Weights of a small GPT-style language model, trained from scratch on English Wikipedia.
Architecture: rotary positions, untied embeddings.
Each number is 50 + 10 x the weight over its row's rms, rounded and kept within 0 to 99. Layers, rows and columns count from 0. The size before them is the row's rms in percent of the matrix's.

# layer 13 attention key, 128x128, rms 0.121, rows 0-50, columns 0-63
085:47 29 54 60 57 33 44 55 58 54 41 51 53 47 54 75 60 58 42 53 68 55 44 75 38 56 47 37 59 57 45 47 54 44 45 34 61 53 60 33 29 47 54 51 58 46 70 55 74 57 69 46 52 59 52 51 54 37 51 46 68 51 50 62
076:39 41 55 45 45 53 54 25 61 53 62 52 58 40 30 33 46 57 63 54 45 60 50 43 31 44 51 52 51 59 36 61 67 52 54 46 61 45 37 62 62 58 46 48 59 33 47 42 52 45 55 47 37 28 47 60 59 48 37 64 41 48 41 53
080:53 57 51 61 60 47 44 68 60 34 36 47 55 55 62 67 52 45 47 52 31 55 56 46 61 52 68 43 61 46 46 42 36 48 48 42 23 54 69 45 45 49 59 65 43 51 46 55 55 44 47 54 62 40 58 40 29 58 65 32 53 40 64 48
086:35 49 48 59 47 61 55 29 43 54 59 50 42 44 42 34 59 68 48 51 65 50 51 56 34 47 36 59 55 59 49 50 56 51 54 43 63 49 34 58 67 37 44 44 65 41 66 43 38 50 45 49 34 57 40 48 62 37 31 60 55 64 23 56
072:41 46 42 49 61 48 47 78 61 38 30 62 48 57 62 59 39 33 32 34 30 35 56 55 61 60 56 46 48 42 65 39 44 39 46 40 47 36 53 49 52 60 52 55 46 39 48 51 58 31 60 48 48 73 56 46 46 48 56 49 43 37 59 42
080:46 53 52 42 59 41 37 68 51 41 33 62 61 58 79 48 41 39 42 27 32 36 49 60 61 58 47 43 50 44 65 38 48 42 38 44 48 33 48 51 51 59 45 50 51 54 47 34 50 40 51 52 53 59 47 37 42 48 56 40 39 33 46 40
109:72 64 59 33 63 54 46 41 55 69 44 41 51 44 40 45 68 36 53 52 55 56 49 53 55 45 42 66 39 29 42 44 42 50 61 52 40 47 53 48 31 61 44 41 33 64 29 50 43 47 43 60 59 50 24 38 40 60 46 50 58 47 70 38
077:50 50 44 50 74 44 32 82 54 44 33 55 57 54 77 52 37 34 36 53 34 44 43 48 63 55 58 51 49 28 65 45 42 44 40 39 53 51 64 44 44 51 47 55 56 46 40 45 58 36 59 49 51 57 60 53 42 49 65 40 54 46 46 54
092:50 50 35 43 44 45 60 57 61 61 57 61 56 65 54 38 51 63 63 58 46 56 50 54 69 53 63 57 63 59 48 43 65 62 45 41 42 49 48 49 54 47 35 59 56 57 49 53 38 55 45 41 50 34 50 52 44 52 47 45 32 45 55 48
090:53 57 53 53 55 44 47 76 61 56 50 41 60 57 43 49 51 37 39 51 40 35 51 43 60 55 64 56 29 36 62 68 41 50 33 55 48 61 61 46 47 59 60 48 50 84 43 42 42 38 44 48 53 54 38 54 42 57 60 39 35 38 54 43
092:49 66 44 51 69 58 54 63 42 43 52 42 57 58 62 48 44 31 47 23 33 53 59 61 65 63 55 51 41 37 59 50 48 38 39 55 45 47 70 60 42 41 58 38 26 64 34 48 69 48 54 53 46 45 37 38 28 51 75 41 45 31 61 49
086:48 40 64 53 23 43 61 24 36 48 51 55 51 51 36 40 56 61 67 65 66 50 59 47 37 43 43 50 48 68 34 60 52 59 52 60 64 53 19 60 59 52 56 48 58 54 57 55 42 70 43 44 43 52 58 53 60 45 31 61 49 52 54 46
084:44 47 39 58 41 31 50 60 62 38 64 62 37 58 47 52 36 38 42 51 62 44 60 62 55 48 46 41 59 52 58 45 43 45 43 27 54 37 56 65 60 38 63 65 50 50 62 45 63 44 40 33 58 58 43 49 61 52 43 30 44 67 52 48
117:36 58 49 70 51 55 55 36 56 49 50 46 59 44 45 52 58 55 56 53 56 46 51 55 40 47 38 67 70 44 37 51 51 56 65 53 36 49 53 56 49 40 53 35 47 30 48 48 59 46 42 50 46 48 49 52 49 37 55 47 54 54 57 55
093:56 48 51 41 60 66 54 46 38 43 51 57 49 34 55 52 51 73 70 41 46 46 44 40 41 50 42 62 49 38 44 45 62 51 58 47 49 36 55 70 45 51 33 43 57 63 34 49 58 44 58 68 59 49 52 50 38 55 35 46 52 47 42 61
091:42 55 54 44 50 44 62 47 60 52 27 46 37 45 61 59 58 45 53 58 54 61 52 74 47 52 44 49 47 62 58 42 50 33 57 39 59 21 43 48 52 61 53 55 32 34 67 46 79 41 55 46 49 50 52 60 41 57 48 44 47 63 42 46
148:54 53 48 43 58 37 41 77 50 56 36 45 45 59 52 51 57 33 61 46 34 42 58 56 70 56 56 51 52 33 65 45 42 46 33 51 54 59 74 38 49 49 52 45 46 55 48 54 47 49 59 48 58 65 47 48 36 62 61 33 40 35 47 55
094:50 53 49 39 34 63 64 39 35 38 51 52 54 38 50 56 44 54 53 50 54 58 67 42 59 58 39 46 26 63 46 62 58 59 52 28 49 37 27 55 56 51 60 58 45 43 57 54 46 61 58 35 54 45 59 56 39 63 53 51 54 69 37 39
062:49 59 45 50 73 46 53 71 50 61 38 45 68 40 68 61 50 38 24 39 35 52 44 58 49 45 51 68 48 37 40 44 50 47 26 44 44 53 78 61 28 55 59 53 42 40 44 47 50 42 56 39 48 49 53 44 46 61 59 40 64 45 44 53
154:50 48 62 51 42 55 55 21 37 45 51 48 51 45 36 40 61 61 54 59 77 57 45 47 21 44 55 44 53 72 37 52 53 61 67 56 46 49 24 55 48 51 45 47 59 39 62 47 47 65 32 57 41 43 40 51 64 39 43 58 54 71 48 51
070:48 46 59 46 30 60 40 20 50 46 55 57 37 56 36 52 54 59 65 38 66 55 52 45 42 52 41 47 58 56 46 57 48 63 48 49 46 56 27 32 47 47 58 55 47 39 54 50 44 62 37 59 42 44 54 57 55 36 47 59 56 60 45 54
105:57 46 57 61 50 52 42 51 69 64 54 59 44 61 41 57 48 47 49 45 63 25 34 48 56 49 34 55 37 44 69 69 47 28 54 54 62 38 60 36 37 51 53 46 30 68 49 53 60 36 45 51 62 40 45 43 64 70 65 57 54 35 52 42
063:40 48 47 76 46 62 59 39 31 58 51 36 63 53 50 44 28 53 44 74 47 56 52 52 41 52 50 62 56 53 33 64 46 74 63 38 46 54 38 71 49 38 47 41 53 30 62 65 54 40 52 36 36 41 54 50 57 31 39 56 49 51 67 50
070:50 42 53 49 27 51 44 38 50 60 69 43 60 43 26 50 47 76 51 63 56 53 62 41 69 52 48 64 61 47 46 48 65 48 56 47 48 58 38 54 56 36 42 42 48 45 46 51 35 64 29 62 57 34 45 56 48 63 40 65 46 50 51 56
090:69 51 54 50 51 49 39 61 69 59 59 59 56 55 41 53 52 56 58 42 55 45 47 38 57 30 47 65 27 43 50 41 43 45 58 58 69 43 66 57 56 57 52 47 51 54 46 55 43 43 59 53 61 49 50 38 61 38 71 50 39 45 46 59
097:48 51 50 51 41 30 47 51 42 40 38 54 64 53 52 54 50 67 55 46 41 62 45 42 52 51 63 61 45 53 54 57 56 56 46 35 40 21 46 41 49 52 78 58 57 60 65 48 32 61 51 38 52 39 43 50 55 53 48 49 68 65 49 46
095:54 60 58 31 41 50 66 59 44 35 45 60 51 54 61 36 54 43 52 38 51 55 44 35 53 51 62 63 38 39 55 52 60 62 32 48 51 48 53 71 64 80 69 56 46 54 28 60 63 41 47 61 31 53 49 51 37 31 55 58 51 56 45 65
095:52 68 50 52 62 42 64 54 52 49 52 43 77 49 63 59 35 56 46 57 56 50 71 53 61 52 59 60 35 50 39 62 47 63 60 57 37 53 61 49 33 58 67 52 41 63 55 58 55 41 65 42 52 61 37 43 43 55 56 50 42 47 65 50
085:49 52 58 45 56 40 50 53 38 57 34 43 49 44 59 73 41 43 47 78 45 39 30 46 57 53 39 59 55 44 56 59 48 44 66 64 43 47 55 50 61 37 41 46 71 38 48 51 58 42 47 58 48 57 52 56 48 58 56 35 40 44 56 48
094:44 49 45 58 43 53 42 50 32 64 58 62 72 31 58 74 43 64 41 44 50 29 45 61 76 56 32 49 53 38 35 56 44 57 58 56 49 60 59 45 51 39 52 56 55 48 53 58 42 57 57 38 58 59 37 40 34 56 42 50 37 37 69 54
090:52 61 57 42 44 50 63 47 46 68 43 60 63 44 42 41 58 39 47 40 42 54 47 70 42 70 36 59 42 60 40 65 53 40 35 41 55 44 52 49 49 40 51 46 43 49 42 43 57 47 57 58 40 32 35 49 34 63 51 58 43 46 39 46
093:31 62 59 45 44 64 61 40 34 52 66 46 47 51 35 50 48 47 66 68 33 40 52 44 38 41 45 51 60 51 50 32 56 41 76 58 52 58 33 58 45 42 39 43 55 65 34 67 47 54 37 59 53 54 42 47 58 61 57 57 44 60 35 57
096:38 49 54 58 24 63 51 35 38 70 69 46 50 39 26 41 43 55 49 59 60 53 54 26 34 47 40 51 60 67 40 59 54 46 54 57 56 67 32 48 55 36 44 60 62 48 62 56 58 48 39 42 49 43 61 55 55 51 47 67 42 58 43 53
083:60 55 50 61 60 52 44 57 51 52 53 52 55 51 61 69 56 48 43 56 40 47 56 39 57 46 70 37 44 39 56 37 39 53 73 67 42 67 67 47 34 53 54 43 37 57 24 51 47 52 48 63 71 51 51 58 40 69 61 46 66 63 49 47
093:57 62 44 44 61 48 52 56 52 48 33 40 62 59 68 56 64 43 48 46 49 48 39 60 55 64 46 52 46 24 57 40 26 34 47 43 47 51 50 37 52 50 52 40 40 58 38 57 55 47 50 54 54 83 46 53 45 50 61 49 68 41 52 35
071:46 31 57 56 32 55 65 24 50 43 67 66 47 39 35 45 47 65 54 63 55 59 53 49 41 36 48 42 56 66 38 59 59 57 56 52 44 55 33 60 47 33 41 39 53 52 48 45 60 60 50 47 56 28 44 53 56 62 40 60 41 56 47 59
078:40 42 39 63 37 46 64 40 36 42 65 54 40 58 45 51 27 67 62 62 65 48 55 50 33 46 46 49 52 64 53 59 65 56 51 55 67 56 35 56 67 40 46 45 52 40 66 55 55 41 58 39 38 48 64 51 56 36 42 72 67 52 24 57
088:42 43 51 63 39 57 63 18 29 45 48 71 41 40 47 43 33 62 62 54 66 55 47 53 34 48 43 41 51 63 49 60 54 61 54 48 53 49 34 53 57 33 33 48 60 36 69 44 62 49 58 37 36 56 58 44 57 47 41 52 44 58 31 52
076:43 51 51 41 58 54 30 61 51 53 41 59 48 55 68 41 50 43 50 39 34 44 56 55 59 55 64 53 49 41 48 35 47 34 48 49 49 32 49 45 45 69 43 43 48 37 49 38 52 50 47 52 47 67 38 43 39 48 59 44 34 39 51 36
089:36 35 49 64 27 55 55 35 46 42 54 54 43 53 48 54 39 47 55 60 64 50 43 31 36 41 43 37 57 59 52 74 56 65 59 60 60 58 54 40 54 30 51 51 50 28 63 61 45 47 58 39 47 43 68 56 73 47 45 61 72 47 54 63
107:58 60 32 66 63 53 46 43 53 58 55 47 50 46 57 49 39 46 51 43 47 50 50 53 52 50 42 68 52 39 50 42 28 38 59 54 58 39 68 51 41 41 42 56 51 45 58 43 84 33 65 41 46 35 53 45 58 31 48 41 69 51 50 56
074:40 55 36 52 60 46 32 74 48 64 45 56 50 62 64 53 38 31 52 42 24 36 51 71 59 48 53 62 47 35 61 42 43 37 28 38 49 52 59 52 53 49 52 52 51 39 48 50 48 48 66 36 43 64 56 47 48 47 56 35 32 45 52 51
075:52 58 45 46 72 39 46 68 49 38 54 55 46 52 68 62 43 49 38 48 47 35 38 38 53 41 62 55 40 39 60 45 47 28 57 50 70 38 73 56 52 59 45 47 46 39 68 42 66 31 61 42 49 38 58 46 53 40 53 33 58 56 55 65
085:53 53 46 55 46 47 51 40 48 40 39 67 46 48 56 40 62 61 50 48 60 43 52 84 45 53 47 38 54 57 36 36 38 43 48 37 52 36 45 56 54 41 43 43 74 45 55 33 56 47 39 47 48 67 34 38 46 45 37 49 34 37 37 37
076:56 61 53 50 69 52 42 78 56 60 46 50 63 42 70 53 53 36 42 50 27 45 55 64 65 54 44 54 38 31 53 34 48 35 46 50 56 48 61 43 44 58 44 46 33 50 38 54 57 38 65 46 50 57 53 54 39 60 66 43 52 40 44 51
070:57 42 50 53 39 61 44 21 53 42 63 47 40 46 33 60 58 70 40 57 71 54 40 49 43 32 49 42 58 77 44 50 54 57 66 46 58 42 36 50 50 50 43 53 57 42 66 51 57 50 43 46 50 40 42 46 66 42 38 56 64 74 37 57
075:50 50 56 53 45 50 70 31 50 32 50 56 53 45 33 48 67 71 60 50 64 54 45 39 35 43 47 31 55 65 45 57 48 67 67 49 39 55 31 49 51 61 44 32 64 53 46 56 47 57 45 67 36 43 47 42 56 34 30 62 74 62 43 50
087:67 47 40 52 63 36 52 71 72 44 63 48 57 57 65 44 66 61 45 59 44 45 70 56 64 48 56 52 62 36 52 48 42 34 40 50 63 46 60 56 61 45 50 54 42 61 57 44 42 53 50 41 67 64 45 63 45 36 42 39 47 46 64 65
052:40 69 47 53 67 44 43 78 45 62 49 63 59 63 68 59 32 37 49 31 26 55 55 52 64 57 54 54 44 32 50 46 59 53 27 46 41 40 74 61 45 51 38 44 43 61 31 46 41 41 56 43 48 49 43 48 36 55 64 37 48 41 37 36
096:59 61 43 65 62 43 46 55 49 57 39 44 73 58 61 52 69 50 44 33 62 53 38 70 49 55 49 29 50 50 48 32 55 50 41 49 49 43 50 46 56 38 46 57 42 61 46 45 37 52 45 62 44 61 47 35 61 38 48 51 58 48 35 51
119:51 48 60 48 43 53 55 29 55 51 56 62 41 49 48 45 48 50 56 58 68 62 40 54 35 42 43 50 55 64 42 61 52 49 66 48 57 39 35 59 56 41 45 45 52 19 43 45 70 44 40 40 38 38 60 56 75 30 39 59 60 61 55 50